From a checkpoint of a small transformer trained on Wikipedia: learned positions.
Each number is 50 + 15 x the weight over the matrix's rms, rounded and kept within 0 to 99. Layers, rows and columns count from 0.

# layer 2 MLP up, 512x128, rms 0.0767, rows 206-218, columns 0-127
66 66 27 44 39 62 60 46 47 45 64 60 54 51 63 40 68 48 58 39 51 46 50 33 76 40 52 62 64 48 42 34 68 60 54 35 25 50 49 62 63 52 61 48 36 60 33 40 48 64 47 63 32 56 72 18 52 51 42 51 43 33 60 41 48 51 37 28 37 38 50 45 55 73 59 49 49 60 35 59 57 50 42 49 44 64 46 38 35 63 41 31 41 64 57 51 66 58 46 58 39 33 66 39 53 12 72 55 88 55 52 27 54 49 38 41 44 33 55 65 41 66 70 41 52 68 60 62
53 67 36 64 66 57 50 42 68 37 35 47 53 61 56 27 55 30 43 35 44 49 57 58 44 41 46 24 32 44 33 65 47 38 23 62 71 43 40 52 41 55 35 53 52 55 81 33 56 59 52 56 45 43 32 57 48 78 43 54 33 62 41 50 30 38 39 22 50 59 70 31 59 54 64 37 33 22 52 65 46 62 26 51 62 64 36 48 49 53 76 29 78 47 43 39 29 47 48 50 44 48 49 63 12 63 21 42 50 22 57 66 45 50 66 58 48 76 59 38 36 60 33 52 54 48 74 59
57 57 46 56 45 75 61 46 54 82 49 62 37 64 53 31 45 45 55 21 52 43 37 69 51 61 38 61 53 24 46 43 59 64 48 63 47 64 24 46 54 49 66 32 71 35 25 47 32 56 80 69 65 59 52 63 48 64 57 69 58 45 64 28 17 33 62 58 40 56 32 18 49 45 73 54 54 48 39 50 58 47 41 70 55 42 42 58 20 65 32 42 61 47 61 63 47 17 66 59 40 17 79 39 55 35 64 66 57 54 45 49 64 64 26 48 49 60 27 39 82 40 63 37 44 63 58 69
59 74 37 50 50 67 39 34 58 48 57 58 36 80 50 55 21 48 34 66 62 67 53 53 28 46 54 50 34 39 76 65 59 66 58 44 53 40 60 47 57 25 66 34 66 44 48 41 63 47 61 45 71 56 51 35 44 66 59 63 69 52 26 45 58 61 47 68 39 65 56 17 74 24 63 55 46 26 37 54 48 53 48 38 53 27 52 48 58 74 80 39 51 59 59 60 30 65 40 26 56 48 58 16 46 68 73 66 47 62 44 62 51 63 67 34 63 48 48 61 24 47 48 50 39 54 52 53
40 53 55 39 72 44 58 72 66 38 59 52 48 61 62 78 35 58 29 51 76 52 57 62 55 60 43 61 47 55 52 56 35 45 26 63 40 31 41 78 40 24 45 33 34 30 81 37 17 41 42 44 36 64 56 38 46 39 41 56 60 50 54 22 34 61 60 59 41 38 59 62 46 60 45 60 36 32 41 53 41 54 46 77 18 55 70 52 47 71 27 77 57 60 36 53 34 65 43 58 35 78 56 43 55 68 72 65 46 73 41 31 62 63 60 26 57 59 59 63 41 52 43 20 30 48 29 48
35 53 19 52 61 69 68 75 64 46 62 66 59 67 39 36 28 54 53 55 46 45 56 60 57 35 31 66 58 63 56 59 39 63 54 66 40 67 34 61 57 71 37 49 42 26 44 49 40 82 08 42 55 47 60 55 66 33 56 59 75 41 68 55 53 29 46 13 26 40 69 30 25 68 76 69 47 42 45 58 60 56 46 57 37 59 45 26 72 55 34 71 57 45 61 71 73 83 60 56 75 56 62 59 41 42 46 43 60 53 37 48 52 41 16 59 17 55 46 21 45 64 63 37 52 33 34 52
38 43 35 53 45 44 66 68 32 58 27 39 54 60 37 32 41 56 49 59 31 28 43 46 37 48 43 61 60 42 46 41 56 55 60 32 65 31 60 57 52 23 60 60 29 31 53 67 70 61 40 59 67 64 64 62 38 64 36 52 31 76 42 44 53 83 56 53 41 25 50 26 67 18 58 50 28 22 63 46 70 60 34 39 44 49 78 55 24 60 61 73 46 47 55 70 34 60 61 73 48 73 34 58 57 58 36 58 38 46 34 26 51 38 36 26 35 38 65 69 77 66 69 38 38 38 57 72
51 66 41 41 55 12 26 47 27 52 62 33 57 44 50 61 35 38 54 67 35 31 51 67 41 52 50 42 47 26 76 33 48 47 16 50 66 66 38 50 14 57 56 69 46 66 31 33 58 38 58 57 58 70 76 47 38 62 80 65 45 38 73 47 46 59 22 52 52 57 52 49 59 60 53 37 53 43 65 34 47 23 21 70 56 44 51 54 61 73 70 50 44 47 20 54 54 43 47 31 59 51 53 42 56 50 35 48 44 60 51 76 45 30 48 70 82 72 55 31 36 54 31 70 39 35 48 23
26 61 37 66 55 47 78 35 51 49 73 17 45 46 55 53 40 40 64 45 27 72 65 64 37 32 54 33 30 64 61 49 59 75 33 53 53 43 80 51 40 56 53 61 39 39 35 28 57 43 62 57 71 35 55 26 49 41 54 33 56 43 33 69 49 58 60 32 40 50 55 65 59 65 31 36 58 60 54 75 44 58 71 50 34 62 49 52 47 54 54 39 53 57 31 49 38 47 59 61 41 95 77 38 33 16 41 43 54 45 57 46 48 43 31 52 66 67 76 61 53 52 57 38 62 65 48 48
35 89 51 54 65 74 54 31 65 58 37 46 30 50 47 55 55 14 40 80 66 42 39 50 47 49 50 59 64 42 49 56 35 48 48 55 63 50 19 62 50 61 57 58 27 51 57 66 38 48 39 59 62 62 54 71 60 60 38 27 58 46 39 50 66 50 53 77 39 46 81 46 23 41 56 51 25 52 70 28 69 23 57 33 27 64 79 32 23 43 38 60 49 64 44 67 24 65 52 76 58 51 41 45 35 55 32 74 43 31 37 53 35 70 69 44 52 25 65 61 61 37 40 44 56 79 55 48
54 63 23 67 32 41 62 41 83 33 32 62 22 46 36 60 71 56 33 24 42 57 51 34 46 52 36 48 39 54 42 21 46 55 38 47 46 53 34 43 44 71 42 38 39 59 21 44 49 58 47 48 33 41 55 70 59 62 25 45 42 62 45 47 63 69 37 51 63 62 32 34 82 60 52 53 59 00 49 56 62 49 67 45 56 44 74 34 16 72 43 59 45 66 60 54 70 36 32 41 54 29 25 56 45 39 34 71 63 54 59 52 44 45 47 55 55 39 70 65 69 56 43 37 44 37 49 46
21 71 66 53 87 15 58 28 21 40 54 53 56 57 47 66 73 59 37 75 51 18 46 75 54 44 15 23 67 42 68 78 75 28 79 42 33 70 39 56 00 60 63 39 33 67 92 43 50 47 66 58 35 55 62 60 63 26 17 33 59 64 46 33 41 38 64 23 40 50 74 79 58 27 52 39 53 44 49 31 39 51 37 64 42 46 71 57 61 52 41 77 33 17 58 60 61 84 52 42 46 52 39 29 20 78 58 45 55 80 46 44 39 65 23 34 36 51 50 66 35 63 32 57 58 52 63 66
48 62 44 29 56 23 19 41 44 66 74 38 34 28 30 37 26 45 66 76 49 50 69 50 29 59 42 28 35 41 82 52 60 31 55 60 45 41 47 36 36 12 49 58 65 31 60 48 54 39 80 50 64 14 41 37 70 48 62 52 42 54 68 42 17 55 51 58 78 99 65 61 63 51 25 46 64 61 46 76 19 53 11 52 42 43 35 57 45 44 49 48 48 41 43 31 70 56 39 38 49 70 44 19 67 51 41 41 28 50 63 55 91 69 48 40 38 55 71 54 75 50 71 24 67 64 74 35
# layer 2 MLP down (transposed), 512x128, rms 0.0766, rows 206-218, columns 0-127
61 55 59 42 49 44 54 47 37 71 56 52 70 18 60 72 47 54 22 16 27 59 54 79 36 35 42 34 56 44 35 55 51 75 50 59 54 59 50 48 65 48 47 44 55 41 49 66 59 46 48 34 36 53 53 52 37 60 39 66 47 59 71 48 47 41 60 65 28 41 51 80 34 47 58 61 61 36 63 50 50 52 53 54 70 40 46 48 65 37 69 50 49 53 37 59 63 31 25 35 73 39 75 53 56 93 29 49 54 48 63 60 48 48 62 47 65 43 41 64 52 54 29 55 55 53 45 41
36 39 31 38 34 38 59 80 59 26 43 56 46 50 37 58 62 53 53 51 68 41 40 61 68 53 38 63 70 49 58 53 43 41 70 63 32 49 64 57 62 42 44 50 78 37 51 55 70 53 52 50 77 48 64 59 61 70 53 66 64 38 29 39 37 47 43 53 49 39 09 49 52 33 38 52 43 50 43 40 40 37 57 40 59 57 59 55 78 41 56 46 58 54 61 65 46 44 61 27 44 69 50 35 66 51 68 60 53 65 46 29 46 47 58 78 48 43 67 44 37 43 44 49 53 45 29 63
47 49 59 59 35 52 58 75 27 43 68 74 45 37 85 41 60 42 68 38 53 48 81 53 36 28 49 32 68 45 51 37 56 32 63 50 70 53 35 62 82 62 56 31 28 61 34 19 31 50 42 43 56 47 72 59 46 69 67 62 63 51 79 36 59 40 54 25 66 50 99 47 46 42 19 00 16 19 55 56 56 58 61 53 51 41 55 46 35 76 52 58 55 42 42 61 31 49 61 48 44 26 27 45 44 38 27 57 45 42 44 46 55 41 51 26 27 38 38 26 34 59 50 45 62 38 41 33
72 44 58 86 45 25 74 74 53 56 36 46 85 10 54 61 57 45 59 54 57 56 43 35 61 39 49 52 37 39 58 59 54 44 43 23 68 54 37 42 56 98 52 46 48 55 71 69 48 47 47 48 41 53 40 45 58 40 47 39 53 54 55 33 52 46 42 42 68 52 54 59 61 69 54 32 61 39 49 53 27 40 45 75 35 48 43 44 63 31 20 70 44 57 38 56 67 12 47 74 62 35 48 61 48 54 30 66 55 23 33 72 48 38 48 59 25 43 52 63 53 52 48 06 64 68 67 19
54 63 40 61 26 74 30 30 40 41 34 57 38 30 49 29 35 51 54 48 39 57 57 42 27 53 57 67 30 44 56 42 47 42 59 33 44 64 26 66 54 58 74 60 50 40 36 63 58 63 45 51 33 25 61 52 42 42 53 40 46 38 26 51 45 50 66 52 77 61 84 27 47 32 44 46 45 47 42 40 49 56 21 41 46 75 46 62 50 28 68 72 57 45 31 37 47 52 44 47 52 52 66 58 31 48 35 26 66 50 83 39 62 59 49 42 51 48 51 42 49 43 57 64 50 71 76 62
53 53 54 36 47 14 24 44 61 81 57 35 70 57 79 26 55 39 71 66 62 40 48 43 53 44 48 84 56 57 24 73 56 57 61 30 66 71 61 66 67 61 37 27 12 20 57 50 52 57 34 40 51 40 85 46 81 47 47 78 49 53 42 40 60 32 42 73 69 53 46 43 49 49 38 52 45 40 70 44 42 49 55 68 70 42 28 40 58 37 53 61 43 61 48 65 54 27 32 66 23 48 54 76 60 42 57 36 40 50 35 65 32 49 45 47 59 61 21 34 73 33 73 64 75 53 50 46
66 47 53 48 37 40 46 43 55 64 42 55 53 63 41 43 51 23 40 17 57 34 64 30 50 49 46 58 67 42 46 53 48 59 72 45 64 43 54 57 44 15 53 36 63 60 69 42 32 43 69 44 59 83 57 72 46 76 51 57 57 41 61 47 84 62 43 19 40 43 41 71 51 52 57 19 36 41 68 37 57 38 30 34 44 50 60 42 26 56 77 49 44 52 56 59 47 54 69 62 48 68 56 39 29 71 41 43 41 21 47 66 08 48 46 20 60 32 59 42 46 56 32 39 44 50 71 64
41 75 28 35 37 39 57 68 47 56 56 53 35 92 32 61 53 46 61 75 65 34 59 28 52 54 52 48 62 40 63 53 57 45 56 61 27 49 24 41 38 26 68 56 76 29 41 29 17 57 80 58 50 28 90 62 29 69 58 50 54 61 40 72 48 50 26 61 52 62 51 60 49 41 57 58 63 31 56 39 25 58 68 32 50 56 58 50 60 51 45 60 39 55 55 71 40 47 56 44 43 37 57 22 62 52 56 70 76 58 38 48 61 66 74 45 27 49 61 55 69 50 59 56 71 36 15 60
34 47 38 25 50 64 56 57 71 59 40 43 30 67 05 60 40 59 61 56 64 41 56 40 50 19 51 59 70 47 30 58 38 49 68 37 55 35 67 71 48 32 45 61 47 68 14 40 69 49 49 70 49 47 59 68 47 42 30 48 34 90 34 44 43 47 60 42 53 47 49 70 51 29 54 48 46 31 43 50 35 59 54 66 39 48 35 36 47 39 34 45 43 33 73 59 37 14 46 25 65 53 47 67 61 60 41 55 55 39 63 38 77 44 42 33 31 32 45 33 51 41 57 51 90 42 51 46
35 44 60 66 58 46 65 53 53 58 33 55 59 26 43 44 39 66 31 29 37 61 71 16 51 45 45 60 52 57 28 34 50 48 39 48 56 62 29 50 59 59 48 56 34 36 34 47 62 33 62 81 66 42 72 49 39 53 23 50 43 54 28 69 57 61 65 47 42 68 38 41 57 50 36 49 70 54 10 65 54 43 42 47 62 58 46 51 18 47 63 48 31 54 08 39 51 57 61 45 67 42 28 37 57 60 27 38 71 62 26 37 63 59 56 50 44 37 68 64 57 45 78 63 45 27 51 27
44 48 34 55 28 42 54 49 63 48 48 46 22 58 47 21 44 55 52 59 85 38 24 43 54 53 37 48 45 32 62 47 72 43 56 33 69 51 72 53 53 62 34 66 49 43 72 42 73 50 83 64 35 37 40 62 46 40 58 69 57 36 66 49 36 45 49 66 44 59 68 68 46 36 55 52 35 44 52 32 48 62 64 45 38 48 34 41 64 33 56 49 57 48 36 46 60 45 40 44 56 38 81 54 42 44 39 31 53 49 51 41 45 54 78 73 51 57 22 24 40 27 60 78 39 53 49 51
55 49 38 56 50 86 79 08 50 31 29 56 59 29 53 40 30 49 71 50 51 58 58 56 31 56 59 35 61 18 59 33 62 56 74 31 64 63 54 62 35 54 83 45 50 35 39 70 16 72 47 57 31 81 53 30 38 68 39 45 74 59 13 59 75 28 52 37 80 50 57 37 57 99 34 52 57 57 52 39 63 50 58 43 36 48 41 61 67 59 60 46 53 20 89 02 99 55 32 47 56 21 22 71 57 41 42 36 34 46 47 53 64 29 61 10 73 48 67 69 36 74 65 42 58 19 68 52
44 50 43 52 73 45 56 40 49 48 53 64 40 57 71 72 43 59 43 57 31 57 58 47 54 54 40 22 46 58 80 55 17 64 49 67 99 34 28 57 52 48 54 77 38 78 49 61 60 72 44 54 18 75 59 26 30 68 81 83 69 40 40 41 57 62 61 39 52 12 77 48 49 48 34 21 31 33 61 17 70 59 45 57 26 26 35 50 62 43 50 47 35 54 31 29 49 32 30 44 89 40 77 62 50 52 11 24 21 81 31 55 60 49 46 43 83 26 55 43 59 38 62 24 57 65 58 29